Weights of a small transformer language model: no biases in attention or MLP, tied embeddings.
Each number is 128 + 24 x the weight over its row's rms, rounded and kept within 0 to 255. Layers, rows and columns count from 0. Numbers have three digits each. The size before them is the row's rms in percent of the matrix's.

# layer 4 attention query, 640x640, rms 0.0785, rows 16-30,79-94,143-158,207-222,271-286,335-350,399-414,463-478,527-542,591-605, columns 160-239
096:140140110120120133156152124149123119142115033107126113089076138096148107136154161134126065141091090147188105120161157069113107122120130154129115178102112104090117164160130150137113103150094127098184143109143103107115161105129110146081135133
102:150122105109135121135085077135118128098127180129121130186145115146112122118128115141151106168161136114137127142122129128170156123163127118157118106101155148168157119127109109133116086128163097118105144133127136204151149120091135172121075141
102:124125120122096122131144122153166151140130075134112135111132089134121112141149141119100125139120104162126124137085118127062147127138122148127152136079141104105111179144126138134072090163107133165096066128149150108137165115106178096132132107
098:118128137140123130066164163140132152154138121105123117153147143153148131101130163154119110068142105105122147121109148141134113117125159132128096124144133135188161129169136099118117107099112127138120153123152125163153161148144118126095139130
112:123115161126150095112138127157137110136118101100172126120138107159138171149124156130140152143118117138095159124147147144120107125150128080085118095156137145147124118138116152063164091131067123142103139142118143155141143106097115087150130096
100:141125130145148116132139169138113110149111090164100135121097131189132126146126047071143083154105113132145103114115134141140112137092083181125154077156133128132098123092126121146141116112136131168140139124116134102140159113104122147143137128
098:151131124159121156102134147145085110104105095156122119129117139143135147149141110086155121136105157136130155145097107167140129127146120152110139085139152121133134150128126159130124099172118184133110090112151129133100148146111142125138154134
100:128118107130117128125130095099102117137137148123145093061135089120123108146140109150123118103130108087162097135170170127150164126094122138081148151109155127132121155129113128075107199104152112150107121136104109116145103103176098166136104134
102:126142134123141117110086100139109119089122145098136095120078110130092103155127066098151126146113140111122090146070135125147107150093122110147131078154140120144143122156145156127126104137149109158149139132087152148144130132125127125157145132
093:094137121117096121081107126117150136138128114166129136148127125172146081096133148144108170124140090125118146178107132119132058139123135154128119125116141108133138099152128135170116142131119156138116100138183105153135084131129089119143098112
101:128102146118141120153103191118116103091120110137121110104126106115167108147116153144111152099149124100135137175172105122102131114113124125133141110157092142179126145135138136111121144168102171140164161150113118101085143161149134133150115137
102:099125132097156126134119089137104094150128088120132115132126157113176099136139155124124121094117110149133097185096127117133129172123145052097137140115131149172138116140085143150100132142146132087077143129141118151148110093120111103050115144
116:113127120093118133170137146140124129129145155125156143120136159144124115091123122104139109131127115084089171094090170117141160113138133150108144104141136091129125130134127120116106137141096163170170080121128136123115102143139096135126124140
107:121176122119154141151144115143169115095110160111144094138138129115133122096133158102136118149148154163166165207137154139126154113101122162115134138108123123140125132104101153151134088176135138155132121110147151114066160139095065102127142114
095:119149140122108140157137079130080125132126111126163105125142126091129100136114132164120142123092135127154142108137092191101138119066137115135139159122157159129135142111121095121121110139149144132143133158156140151153116050112074141100140110
113:141158115154094124098130135095121103101122126173133053165103129094130144112135170104156130168137153137149133119141095138145146116135156171082105161110128121074142150128149102137152101139140133099128121147126110140142091103078144150127076125
105:108144138116121120107131129152180075073114069111136092111132133133136110167123107150140072105141136076137121100100135126124139133126144137111107155138113140131135134163133119135102110149101124086172162100163141130107112117116091114108124120
105:174173136151103134122135145142123131118116082105135066167090123099125137100123133181142068131119152117156146138136111122125135115121117113072109164151111201109123075103119125131149139116051126112111177147168107124149126107155146153154116141
104:079156085142135135151126072129147142135131107145130133118182143097080134180129118135143146109115121151110121107138119108152142148129117116079118140115153138137098155131134178138111095125132098159173130097112109136101128138145111127116177125
114:101169158079111125087094144130131155106127141133125134146110126192117167202132126137143078133132111158141182118146148152130122108121122193098117109142106122138143133118136132090122130120112127118137101119155140160151144127128110117131139100
095:114114165172162123138132136126122145126104091084135157094139150103074150174145125115121140086106097114112115162089150099122122087099157142142169150135104089158141158082090118125135134131116129113112113143114123118104127096141111072143163140
097:115141105119137102143138136145147155165146126132137170123095089166107119100105078166126122141096160091118142187129134110137111111090136152111159089100136116105136163107156181115113096129068106152150140121137123163116117133138104122146142121
100:167140141121203110153165088114104093127109109123114117148120136145133115142139139105131088178127122078199105141150129152122135125139138157153116136129113139093114156115124152129138154111129123087130154131105126128133155083159150111122154147
098:111151120085129155149143082103115147117130133148121132112107090124136132154136097094143128150111139120108105125149124141094136123118132087114071143129131152178124101110155133112128179076184181131139164152115126091116119148157103130168110115
096:121133142141143144097125093128156108134131166116129142142136129155076144149150088103110127115142146089126121101081119107104093123074080102120101112167101101120102104158101115149155139081150115158107121132121146151113117158148143111125153162
093:140113123116169108151153128146114121139124141112114155103126178139132135181122087121195140101139081141125144143160139113153139123146155079131078149146137138142092103147125094123090106120138138128118134130112152118117127165131107129137130121
097:143131097118106126129127145121126121112132130124110173094145135142149108170129107125137106142139138132140171134165134135120102141164117132114158085120143140136096151137141125120108145168144149155139156133095135134116142137127098128156148145
095:156157156105098109127115104106104149137147140129131140103136135138145125138122111149147105120125128119202103158127108115121118109151154079108167144125097108147109103152105137112100127110133114051124116116142145124144069096159107105096119121
094:146111124128088130131136094125103138153131175145143160112114123158134164129147134091106181123135069131135141125135130133148139126139132124157207124133135115161156137138122090125121125092111119158128088115122124127102093181157157106150128131
097:116120094115118118113107132121153154121135166123133106152134152128118100075132070133090170164139141159129095094105116162130130107112148108098129102122126139100104127103143124158119126155124111138094130135106098161092128147151128132107104149
097:130137156130094129083115069099150109125139100174112105149109181091113115132120120149128148164093169179101107109137117118092148150138115133102177111136099138158111189106117152128170114118102145097152162098166118121154097103095143110115151093
112:110162153135082137121113179078110150115133168160151147121086132148127108094121102135134104115133094178127112140141136197127144115195133123102081135142147154146142154100142078109141155113141131142182090138116106120127087128106156146129117141
103:099134148134169125131116110135134135124125117120142113150157086143128129151141138137127069127116147103137111118076132111142154161098119120167133187108127128121175105110104137121129062117128087051110147119163158099097105100152098144110108095
108:129137086116085146087141187121164149111120169138141087133080148149119118071115147154150140187155181085132131061116112135170133082164122130106116135151106148134118115175144100122144138156131144129178132124136141148122126147147170136102120158
099:160149132119104152148146131117129089152112126120113191185080169156088126149141147105107105132114155165101151173122132171105125143127149156144122118092150134123144137141146069104086125130144105132148111102125105191080111147128136118129140143
092:134107163117098110135125151150112144169125132154112071158079125163074154117145147161139175155125114112150176116139135163173154124132135114102103137163151130158155149129121121147150116159141152127100151136138137163125127146088136103131117131
107:111138121130170112119107124126087097153128091106129134138107119131146121157131129088123153121093084147136130182162172097159085167077122168168109145121159072175164115110101141154151097109110122120088133093118156156143126137116092103116115113
102:120119124109106122124081134125133161117146176128135099128145142159108165140141091128126118120126111118161117191122105129151095094113083104146188114116137135124139100053126110125125115119139117126145161125145114138127145134165113122098165133
097:146106127124083160157152110110069125150120147139131153126070134164129131130118118099128107128137178088136115089146138136146107088163100158115089104128167138133121123093130118143119113114107105097173130113125110161144100131118099120086123154
096:134150119089139147105122151103126150150136109131129129137136090118102143113139141112108167114150113080108160197150097108138113138153131122140133183136146131122161107102098119148164118115125133126121100134127143144150134162115104126166098121
102:119123114119133134116114173102117120129116170129133144159104151180100113129138140081107133117112125101107160154102116101161102157088120115116152133116152118179135128159072129151096127112111139183140101126168140102134148147182129112101111109
105:157129145122128132163136086145115140117103134090134140101148118119140125174120091130143136110095072118121123193178118123146138137167116102113099098125096129131108123124128140117120144108130121168128146168135180120133128090116068126167134105
095:139123088139118110144155138127146083134135117130134150079083109107117165161126154153105168143144149157126138097188125118061116148149152070065098141105161110107148110115150109114171122150120118140166169148131106102121061133109104150092135108
107:146122125113118123143131115094111137105113133122110079116143141124170124130126086155129088162128114135152121161160138160123147095159093136131127075150133152171109189122161141127110156155134122127147148106132188114144144152106147112184166110
109:117149105106154138108124131120119121135119128154147133120114147136121103186137131125093126121139124129127118124138122087166136132105134140121184162107142112125152121110076136134135145121104147146093103169109104104102122137134091141125084136
097:136131121128156143147120156148105163133107111139124154147042114141095156122113081143131208127118135132119093132166103144158106139095134145105059106115127133141145132125149128164137128120148096131130131158106092121101137123115167149094095147
110:135145149109138119075133090120112090150130175099101050161107187128109125114138092108147117112113148096166137115151141118095169132103136146206140124118120110149190131128105113157140107141131124075141141108153143088143152117114098135093083145
081:111102153098114107155105098128124162123135102134121177143106145090150094114108118133120136116158153148102091112128131133122123143132122146080117146120099153092121144130140110122130142136160101119141110160139150151117131127101127131123160164
092:122126130131153137112084124110132086162138096113150099127140071076133100109123136150114122115168152103137111136156135114134145073112153127095106190091089138097143168147118088157114124109178141104128112108147128132133087117123082144109118172
090:141092164120101126133136150119123099124147164133106160092123122148123097086142131156146097179124106100098073140124144132124143157097139101140165113164140102140134116092139169132126102125155156115099152109151110204088112100104137119133163137
098:089125132139107135122106156089118080153129149132122097095105131114121110135118160096120074124123117090114099148134149122137135087082164144130154137131133148182160148168128109096144101128125111116117153119128093098150085193098089133121143131
101:129109160122122121159142155125116104153136103158147117089095129121135081164150106156091187158135109113130132117135157099117151142114141138130129145132118123090105100106126117141147145120079141150081134099124066151093112166124149131157171120
091:085105110117124134079169109142147116158126103141161153105122137140099144143127122141151125128099110100108146109121111126115135132134117143173109121135083135125148123064115124150103057091103121134158172092128145144187128108133143102099170100
113:106127098131126123133122133127137113134157102125114099157176079112104147190131153151135142152128132101199115152106159102131129125117131164099135117155075121137130117127105118150133095109156148144106130106100103101104102154116127112123180121
107:132138077159105129140148150103115142134127166153108090143132148094087082116120129187068112159125142086153121113153154128094149111095116125149140184114128112127158101114110093143111149108161153078072167112114116108094145183111154125159141152
115:122086156137092131148145091101102109161131148145127136133171074133150136099102110151141104168124118139148121158124177124144118149122123128135088094166132128099109147095128155098140140122098129146130104120111122127124118158098144148169152111
123:126144129094164140145134130138146166126106116101136175116133078146143127145118150133143131096115131168077163074101110140098121177140115144152144113135196125119127123139153142096147153116133110159135114151158139160106113149155142115134155108
123:122085123124089122167167145141123095149141162147116131081122105122135129166119122132148106135154087078135147108160193144100117109125133116100106109187110116128130109140116118090120109112122144119149137097077119124119081199097151109162130139
105:103126129090116127161160098143135099107150110126104062100149067100108131134104101138154094160133117094093124189138165148162137083108134157120097113143150155111094129140137138117174111162141100188140119077096095227107107166098111140191160125
121:146152161162108140131089141129101110085120029135132124076168172102166167137124187118141109110129115116142139177142161134128136089130132134140157128136123124146123145068135173115124057139094137110075156135092146139141121107129137122180128144
112:133116173122119115138120140119129176133139119163079142103142140102132154100095079174142105149131084148140126135145144147128135113146123089119130124187130168164112152142107165128118088150122098136124076097090163116160151183138129136119108137
105:130062131151091134096130141115129192094111166099146108147110189139126169098124105120133140127138106094126140129138159128126133157130121162174133128115139136187116147129094084147119140107148119178117188118125119091101149168135136144154141139
102:149148170133166117098133078143125123163151155124110170146125152174149127096132118148163100131112134195070157118096120144125130139156102128132105117133150147127111122125133174109108112141134105129125133143173173127140139100119100123146101084
100:143157070116121142142094106117154152105124160122141117103145108100130168123117123112136108141134189132143116134080081142142138153166116105074124128098123161116110126094145118129143099162160125114128150159105137188174115083152125120167181123
099:124143147120148114162163137148136148131131113138128163060116171102108161127132182128085131146111117126138096090131136148128136114127165101108173166091086127126123133097105099110104122126117138095154131126141165166140110143138139139106156136
104:131130127098131107122140137126141110129109121121130161124147135109193118151121130130149122135137145067109143088152122150082118108168084120129062079119123139149120105156165106112187160149128094162143157144160149164158125124134120122125148106
104:134137105122095116160154121124142171147142101146122112111139089066082134135112109156104154138164110129127156146097084136105119152131122138140158134130093113156147092135106121104121138131162132120122138127071121139100106128119180135161118149
094:126115120149118125128120141118127136145129074109118142143105132148112075075115151172130125090120133075120174112126116119151129098162149079107066184153169136196130136179078187119100090097102107144096136115145124104131125133127121136155100132
104:136141127172122115144160146138118092132157118139148145132099168165128133110135151109118087135103123136126085068149162128162138110138139102138138164147127114081122101164102105101120123140092160102119100116154087125118129133089159143095143124
089:135124113096134134136153103113109090114144095147118127113136109096124124107111150108147132135132143144147141099065141164149154122089111148141151109180128139149097170117108147100151138100117130101172126120152158083098139085134134121130193131
098:176151119118131145114108085122115115138113101160151069118130127090147116127115126137122127140134118096111134106193138151118152117152137132152123067132098138103117133136151099125125166158165121100118167124148140176129143113126213149136132138
097:127136128091109139116156108136140131144096089119146116128150116135123125139120167129178175119134158157101115093121135121116101088161082132169119133151123126167069157121145118083126122118135110108140130109153128135154093109130138139092117135
095:094091154165118110154120133122133102087135119061145124126121169140088108095144103102113110138133086066134102084126100093156108114148103054121072118140105125101142100126117176149118134075118129137143082119131132126110153138120158119110128105
091:159131072163150126082129153157114129145141099145117133136120065156109144166128108164112123142150128111128101097149118182170116110141135107117140078113099174103108127119154121128151126138147120095139153131123103123141111148151102131117136142
101:149108109115126121156133138131091111122135127113140129128150157114141127147111151106166163133143102115127149115115125131111176136117129167134008131156156143126138174123090086137156147107139164178088108076149066136113146137133115113145117134
092:134156117130130141123128096119133159168127132133109090077140093129174105116135116109149090153137185116065157138113108121115135121116123127130152139167134112151098134064178224119092168088138109153143128094110121124083112114155126140146165129
089:088115123134126138081117123140098165095134120146111122135086155134152097207137121132129107127130147082135099189089130143116134094124145077119147054128140119152117097126108155148142167122137132151122115136095122079104124132110113144112169130
092:130138085153115098096129124146092121153107137095103145135168097119126121131114162152125088161133101192137128165139134153151131134095153086135131158161150137112126173108080087103112101124155091136126083143137124170107149137155127109121167123
098:169146126121135134105142113127147090128099114162134120142169109107114136095129148119107129160148148163143162080102172079119125130098103107130112131124156141126099105154103102110163120118091138112132113094153127137165141088112140141094079114
091:095132103130104156145123116104089145120134130142096103137121119152124113136127144153136148127136106083125146134106181133125100116159135123124152154147168134127147161145126147153133111122144108180151205124125094095125152137142144135125143133
117:118104147117131137148101110140099140138140083149108114054160127156164099130136104101137121114115122119161113146126161111113120100142100128167151143123102127179126126136128141123111102129106148081144114127128113149150147138103121130159181116
096:160144101145134142106126109114133092083113111136113108092143144107139129120124156137124075107134147144120133125156082108117129120092126130089136148142135147118127134169134141139137105158109151065126164148135117121152105103134091135085081152
104:109096148134089139105129152139151182145130178148133115154085153093075087136141134086146131116122129117097175105115159127140148102128118107137138116126139117138141094115105156131094152134126121092117145137128096128133124162092148131118143143
091:105151151134132116160164096145105124134143135132100102133093117128127098125107149144120149162119139141128141141107151171120120114112126094154124114119114130091133102089108150154153136122138120139120128129111126078158133121121181134129115117
097:116120132111144118153152102137132112145133110104115106171120109125166143135125127063136127126122129155145152147130107125100144167098097092148134119127059120132133151125145170127120098132160143091102142114130114112118130102114125102127124088
101:124124132115166115057131109154125091152136061140153131133146154169114145126125190137129169128111184149040151167079155108091095121097136143129128111123123107102097136156110129103123132104132125149140102150158135113121105128115112125134125083
094:120133150161105123140121132148132117106114132098167130126112145113156075133128141055118111171137137113131171074129139134140144095124120131134121153112090128071116091112111129144152113107159164084119097107130123100123124125119114125135125131
097:130110098090136138159133070140096112157129103127108123120149173131148109130138213087126159143118106108158084152122137107095153141156129105160102129128117112146107144102138147109149149133123148136173115157141159122139144143149143092140165118
090:140124154133120136136133132095112113154139153136142155133097113174118155123133118106133123112120065126108101165154125124141150136160122176156136133140189125219117144141139131160132140102102112123174072152107135131143144133151135135143174100
103:105112135132143128168133146096123089120142144118128150102129157138122121167131161161127068107120057100156102217103218125135151136149135101132149123150144119166159131143116150118133145101091096155114134097141146189158130118105071147117115128
096:133113131157150131144126160110142139093114051155114084129087101141155089155113149153150102145121139142107144087169114125107099143144135142095118136136133129149138119134161200087142157142130148136153115132116130139155099125115092130135114142
102:126152172118125149105129090139118113125120097110112093112122141113183145148124116112130106090108098151131141138134154172089151126097101121129117150140132132133114164114133161132089080147104087146105110104117115147169146118106122128135100115
104:150127134151117134142141186110109092131122149124111210128121084150133117146157163119110164127113103179112135145127117141119103139090118110103156170112113105083121094122148147113167133103092139127129107126108118140089134146084075117144126130
094:150131130141130115155150154133126156142087117094117140171159104129117180089140126131125178099132142148125155093150129135078125157107129123127116159126127129100093094130117138076129125125139124130105143155121113085099142127133113097131122109
096:133139189119153116128141168140120134138131133098132156112129155143126156124121091128150173121118110107124122078156138113127107181113091149136115112142121113130128126140126143097098101126146145146139148124102138117152123129152113147102137093
101:167115113145113121132116113106102133142116179099129140152083173108119108125127138148137093158104149129156145139148119119129123114130121138135145099145127137114130112100117115130117133083108120090143169125114122128136087120133104148147122142
104:091108170088139128129135138146143115114131107133153124096105147127115091123148117136142123104158198120139115124123130113144108051126135166117124124126096125100104124142098127108118158146138190085130107092110115094161121160115076130091132150
092:125127109106122135178112132134130159096109126116130162147161101123089104122110140120165161140150163110117124155116083145135126140171131122137089113120102126124117107104106141098133145119121149165117125146133133118160136114120138141143147120
101:117116120118066128106180136126138113129142162115087139131110095135150129130132148143132184158117175158116139128131102099104145172141149113100126119133128104128132133133157117119140122145156104177108078117130096095138114085143150124133087134
099:110142179101124101123105118112159121127145118136119127154113123143119163143136109123152114111112134157126160151160114118156116137153121126159128115113108115147095092130120125128163149155123121169111138109091161170124152116040123117151174125
098:127158124132170128136110130149132104123131124153154115085093074104132124138133156140101100071099074073107156152123144181073105097170132137120099129129137124070127105135141134112122123157125146105156112120149105106115135120129110090137172125
101:125131129157162125120139101107165125121127109148136107134132119152139119105128107121144122160106146110164147182133130120107115114133136143118167163108109118137072155128160102139133152125143133164136158130155170127093133123159140120125170113
092:128149178112139144109125132116107137113132142117129156113092186105144148120130175141152162163146146155101146165177164153144118146143142126127125117134107121158127138109143148104116132142156131138158084157126140144101164096148127146151129136
101:088113135138136158087136142083102138118107044148119142127148119108108141155149100076143104097112114116147130089147111125145135162141103143149137124123126093171123129148127123139168136131121137119145155110130113107132141136133124141111157127
098:130143150108171099101137120129119152136140159130131126159149109129098199148127142126149132153109172135120150143139100145130066124160122154149139120120118110167150099142127179111101146127134123152122198134117140158106111133161135137135133157
095:140116142159115112105097174137087137132146104119147125077126097137152112181117174102133102177156125106111144144127143127157164148120114107136122115096077130136133099136104154137109145117193129109115160090108126063124101135072134132131088152
096:091138116114127144115149140101144136137140099110129111148132141149127114125117106132110122112124152121139108124152162124124129117167132164171111130095130133168123105174161130126139125138107127129136127098131134126107126120128086141119134142
092:109146141148113134156119122112144123122140184145085157150111117149133093137143108117116154173132136090096142166140156142120134127132113055125162143137123110135112144109106111124109133105119110113131143144102088152125078121116142146163114129
095:182115143143105103098158159128100152158108112134126160136090125134148143116122122178124121132118122188129189135114124132149132132089118126136156154148137124142119112131108123124110101117088140155116121094107142224123104109113128136122111131
104:116075117089103120132136140131172180121111116124127105133146116126124136177129145156096119115114125135121125103110100136141148150083133142162089182180130113144094137133111165118129103152122117126158122149138095101110125116128075128117127159
098:137168137105139137119138173123145105113130114131137112145090165155105104096130113125155123112132147120140134096211120121136140169131134107125166120126149119095149136140126125156105123124138129143138125103131118178134113115100122155128118133
096:146097132136152128175136090138121131138136130096113105094120151100121147127124160129127136154164119145149133050138090172104162099131147164141085114117119131098111145108131110101129124155109132157150133194122114115138082121121066100138136129
099:118128131126184126136143112134110122133114147093168122189142144126097131123118126098132163111149126157137090109153115177133138112162134114113147180149138150100140151150118179133112137123158107120144126139116144182124141093105116128114129106
107:154132093117155148155135129113123143100109114101119134148093115075129119136105142144147125169147142108180129128163121115125140100096115125168171170148119135164143158128141148126140154118161119095111073117106090119142114135103146118119177152
107:129123157087134126142155146145178132100155097153097166095149100116120124145114144106145123185140139168149109140073123157141101126153137126124107125142155159106123134132126134101138095150165114188154113151115112162103121127102146127115149121
102:140105122133166102145097144112161148136120100121149139098093135136125119148156123138155132129118092140140198200111145096143141132082133126116115155142117120157119097100121133112126124123086127076104078132119139139145143111188129109170118138
096:113110125159075110114110172121137112152128086165132104107135114165153138156145118149073097115110113106155105151084160134152144127131119118107162067126163128152091117110078175114173133150118145151121147105115133121119117140140091156149117124
097:124147140147124114191126143102155154105166104131129110124158083085105116143111138113130126145136106152161121152140154159133138130069119128176166116124105126100115114161150111120156125117144157127155150114137135158099162159110098152128154141
097:129147157108165139121106136108088120125113139152111127122107134092117178101097138115102140124160156139108128106090116154137123161170149129110102136124134144090138107106153137124103172197150148122135125159108145126140152107124135135144161165
100:132156125110129145147128159132123138123111116155136125091102127132127132193130098157133135113144149084121152114131125167108132124139142113110126116165147138118122119126152166082124154100110119091115131114111096127112093140176101140123099146
095:114116091113149114115118148150113108093138150155125159129128125150122178153145142185113119092122152143073103164136130151148100186142129183139151159098125120135134102130165125085122161110142118142178146130112149137151151159106094136110132136
094:122102109155125104123163118172166153118115097122147130156106121134148121136144110161161143143142164104138087063139130166140101132151131158119130117132090136124129124145136103137145092109092136178199155092137135120145141120125093110121142116
102:130133121108105129128131170123127131111133132106091156113087138095147147151117148130117111200131143110177148141166138142142117139119129171121124092135109129086123151147149114103122157140122124194154123113145161109141103088122145131145132133
098:111145096099140140193118157131131149116127123131145107126136165150167143168124154102124126170114155128111137154119113164100115127177113097149128128129147126158144131084123124153119195096153146197127115135130119129123099134161145125133123118
103:138131101089127134182111132125131140126122168146139151154093138175109145154135148143149073127149124109115116117092188134152138119140146118119092140122151127113101135159121109134133187108124149070104090165126126112130138104104136137127086136
097:143104136100132130154117148148127076102122118124120097121102128135123146107126100116145148159121116141114137120160114174095149134133131159121135184106161151099155118134155151103132093147187148123111116106113107121106156165137120140118103133
093:131131173110110109119118095146114087098120072176142124144177124165156065120126143106112107153132108181104102145137126112117097154140096083093131147124128140147102136187064101154148113131129142135158118113113127123159144150067130138118096093
092:117126122149159129111149092103141163143144163104106103128125128182100082140121136128123115141111127123131140111134130131103134109133100150117108127158137147138090142106131127129110127150076119152143102129103108175101121115116153157103149156
097:136099108112167123155129143092130103146166167141138117109101084108116101128126137164100121150148100116118137116146086108140126127144127122095177139142109106155112086173135141154114138123148122088130080141134103136131115137084128105126116159
094:111116169120149116169114119112105090119135130138155175138111122186105131124140159107102161121113123132128125119142136139090146144137113137158110137113127110125092189108166146157124151117125113116158100146141118149162142138132123112170145106
107:134139139137148131108165134096101108176138109124129137117130131138142125150127152096123111156145105109164153125184227116095125096089109140167131145143114086113160147114128132111114091111122128151098174135132099116160104130094120121132106125
111:112115152144094127144147162114128133123124130152132128145099131148121123099113187151076154154118109133109092128147140125101136137153130148146041155127111134117141134126124177163162175114134122084092145119098088122115160135114138142167146117
105:096100119144117131100115096144153126100116169128118126129146163134061163160134107103134119102116136124133130113075126121167108148112133093131156107150116089158169114112160121111082098121140167144136120115122133131152130125143111111076186099
100:132132082116167123122132104120102079127135090110156118136112130082115116162135186102137161115165125065151093145124152129120164127101138187156140096121058107112141117125086060135116123108099168126095133135114177146129121184166157117120160119
111:121123104140089135141133150108108097138135136134144130118111080087101114146112144159089108168126149109111151138189181096131110118085143142120169147112105135111168125147125129108124123109160137100124152108144119113142093167105109144136150124
111:143117106109132111162139115119108128143142141166116179051115096104136076094106126155131095154129117087154119145135163150129152146126122091136089110147107128076093134119090110106145162111121132102112125131110122166120136181144153146148138173
115:135128130122176154132149096131162134128115141140151166121105099131144141137110156151115140130100130172101141111101131148120111150165148142128110119121181116103135133126152130118112174139137117110133139155168117128131118101120138133102107101
109:096117150139123125130151163118128088121152171168110136125134092179110131149133146098130098129117116092158109139120180139115105126155113132065151123162119161124115152142112130127128108132093137132138144083119145146106110168089126108129118098
102:121107135116134111140121094133151122117131089132117134103156085098131096180122083165165104118141137126114082100104145127128156127136108183090128105118120132152111131130161160122125135152147084147119094119116172213100135126087122127151139094
120:146125121137096133136117146126133144088124080144116113121122122121129140095122179129155104137144108154135119150163154117156124072142133116095162143142164148139148126104131179163105045119100133118103167126085116123147128094112097140124097168
103:152111123149121121131101178118098130129139134173065144142116145100136135069122120153105104151126094164132104166139162141124109144138156090109153137149134160132124113129115130129142124111127151123100105145121131162128115179145129130146142165
107:134092132138112118080132178104138138113125094125113130133094161130123135097138138133128149127134127123096107154128122169142115188105131154185156118110162123170152141127111135154125133133118122142133139118135151160122147147144147135137118133
095:165181128135146132094164149132134135138151171133127115081124079180150154081121150127132093148154159126135108137179105119119115117146103082164116150113167135145125076112129154118128124138129135110141147156135131067112123132135134133131060157
119:134155118104120137115118105115142124117141146161136122118130143100143130152117112109108118159135175135150161139111130151086120088174135133159110137120149119151163161128159067134108133137139134152129133137121122175083131124112145136138098102
090:112173141190139116129150118138104198165147158149135091128142165129128116112144138119131162129118086095102148071125169124130126164084134140152083109130171127138133143121102105103132122110125103140138111127141145124102148123078095116139136124
113:135143115128115157120114107148104117131124095152139108060134116132144157198121114132157093146120134130116122180116148110134113097142105145123080115127110105153138120164127111114128100145086182133092128108128169138090135169117140131122157106
107:121096102144106121135167171115146169146110124121143123138108117104107118135118086160130151099128110125133114114178169112114120119150140143131141128103152132118118123107133167091085106114112097131130116135089135089141119127132144127112108159
115:108100147141124129104146117137152138137133102121148084138165113145141110145156161143158093125102124121140111124134139124134151145072094130156169184115102133133120087135122167163140100142166119128065129121118158120118146155114114077097131094
122:109105139161099107120148128159136155153113130123175103103158131139104151168149118104124128130089104136144150085096167148129147163100128153135111108120101088130121110156123123090111141124065121171096079086115135140141132128142154107149149097
110:145144138096107136167111120112112112123143088120119159135115118128113119135127101158131123130162136115133156183129088147095106118152158096097109114129094149140130152136139099140128146131132139175141148135109158129107106100126103157132122163
097:125123112122104137143109153106108126117125158141130151116101112098125155134107137086128100163139145148090116127131162133140134152189109117137114088123150128131108158161136148168156153149124120149120147148119161161124119163087127123172150127
090:149116135092128113153126136124127138141127135144136127091151122113134118111139135095163138151136135156136112053131112140134148124151099103164167158132139112172144146095125141101135128112129163071117182147098170116099117106175096144134140113
107:098137137121125145147096137110166123141130171143127188179145142121089149111137109112143156062117071149120151137106107109130086153121119134084198116139101138116113143125086149113106159096122097194177102143128099137133111111132122118150148127
097:132092125107106116101148142089121134136139106065144137146140120107118143151142132109140137133131151054104083159077139140118138128143132145112166095111142133129124102116148152098126149136096116148075126146139144152117155113152096129128126108
128:139130106106109135129110150096151113113119161112089182143123166132146167087104135126139119163157142197126108142172115118129123114163149140081106134127126147118118159119148080128114139153148145134166147108168141109135102145139116164134111150
099:106117155120132146174120095130094122122118111133126160139136143139140143099146118109118149132126117137148150156100092142145123146140115128145110107125113124118134136140139103158132167114151161134136139144109134180145115108161077133153137116
100:123143136129140134110100117120129107121146140167085104150161110094129120160134069103134104090142107166108134147130103117146137162129130115100091095149115131150117131136140130071131131138101167165149105110138128130111121151054139145149145132
091:111163117141171132190151130137119126124106121134126165106142119117146155111121084126125085133120119071195138125160132087113145127123135074155105141171077174102106113106138179118110110102165130046115150135154088136130143132135093098121116119
# layer 4 attention key, 64x640, rms 0.0586, rows 15-29, columns 160-239
104:140147174094129136121110109147115122121113105114124142125126103109101115111106092143158188136126117122110150101132139100131159075085115111083146126117107107153098123099143092132092116122123113151141129145122146084115156137140130106124119151
103:137121131115140136121118132133098115113157183122100127122131120076109146138113132123076086138139142126126186102112142092197117069159147089103180116144113143086129131140098149134112139128105133093161128121177134118155105176107126093096113134
103:132133138129105132130147143131101092159097134122142131106154142109149127080158127088143112141126104117102125075156126156120127150134130110164094143150100086084107139131123164090107150148134103121164188118100101139119092129113124132141138191
104:156111137136119108117177118150074113145143110133102139109134102123159119141136114157118094139094113105145136161133184198070123087111095082174125142129086134125197104098105126114122102118157125132114115097101101134135154155123102112099110074
105:112133098121111130158160121132148112134133146156135166110093109102113102124125141103070149199131128123136118108134103131119130157145147118099090142101145128115151128115104132143122121116098147128084134125139097117103151103109108113127112096
100:108119126079148147088118081122135144093118094129178108160132165098096150106134086121119157128118136142114152099073104122076096126112174151123114149121152121132150155109120116173111102109130138135150133145123125123136130138140131126102102084
104:116137103155085136137132112129102118142109132111158094124156095139149090181145151130078180114129091107180140082137128126116137107120132153150178183125118121142121134116105111105146169112100105122112123106092110144143116176132118146134121122
099:119145101155118112153155145142113168135139114126128099135121118080085084120129145166114105120136101114107130129097150109130132081098127120120144117117110135080147116121129118136139143102134177135114146113085069135107117181121087151105148177
110:127090088169110057137188121151142156174148172145142146092145116142144151110122086123127106172096102118133106129147172134087108137144142096142127099147109173085101127122137149119096106167078134142146106119132123111136130158102140116168120129
112:147151119116177144174156127136110153148084140120138161139114099121128123117134143135112128127118138130124122136069162148096132155162170134139074105127164114088100127128163150108126147207142134128101094163138127103106105146131127129119161144
106:107137164123100133118115166106163105132158169191116124103166110150125092172084077138127092117169145115135141145132148106117134109097133133121150112121153125090125152163151124131131093110093130129114166121087142139075087181118158129136130109
108:110125153134120138150137118135132139142151100151130084146192094151113151103108119165138150118090111120107151174165135137145191133114153148167166087148113145117101123134125199102139096148134074118085143091121146153152102128090140105113107130
110:140134126147134134089146141138139087092154103129112122092123128135144155123135128118110142105167108141176121097143176110149085100152127146097124141130147111117149150135163133135114022170101140143116144137098102066126107095120088159112149145
108:161122141138174092184106175133096153130148092174123086104131119082152164108123140134110121062152093112103139149104117133141158140120081084152109126126141148136117117164138155151102121158132164092128130089093098121153151163130131139115152153
105:149080130163082127085115181154143153143146183116149102110107179121102154112115142106102102136109096090131139127111138082142095146137144123157126148126137133132157123156097103146135121134086117139095144083175156153141138179123115145083108094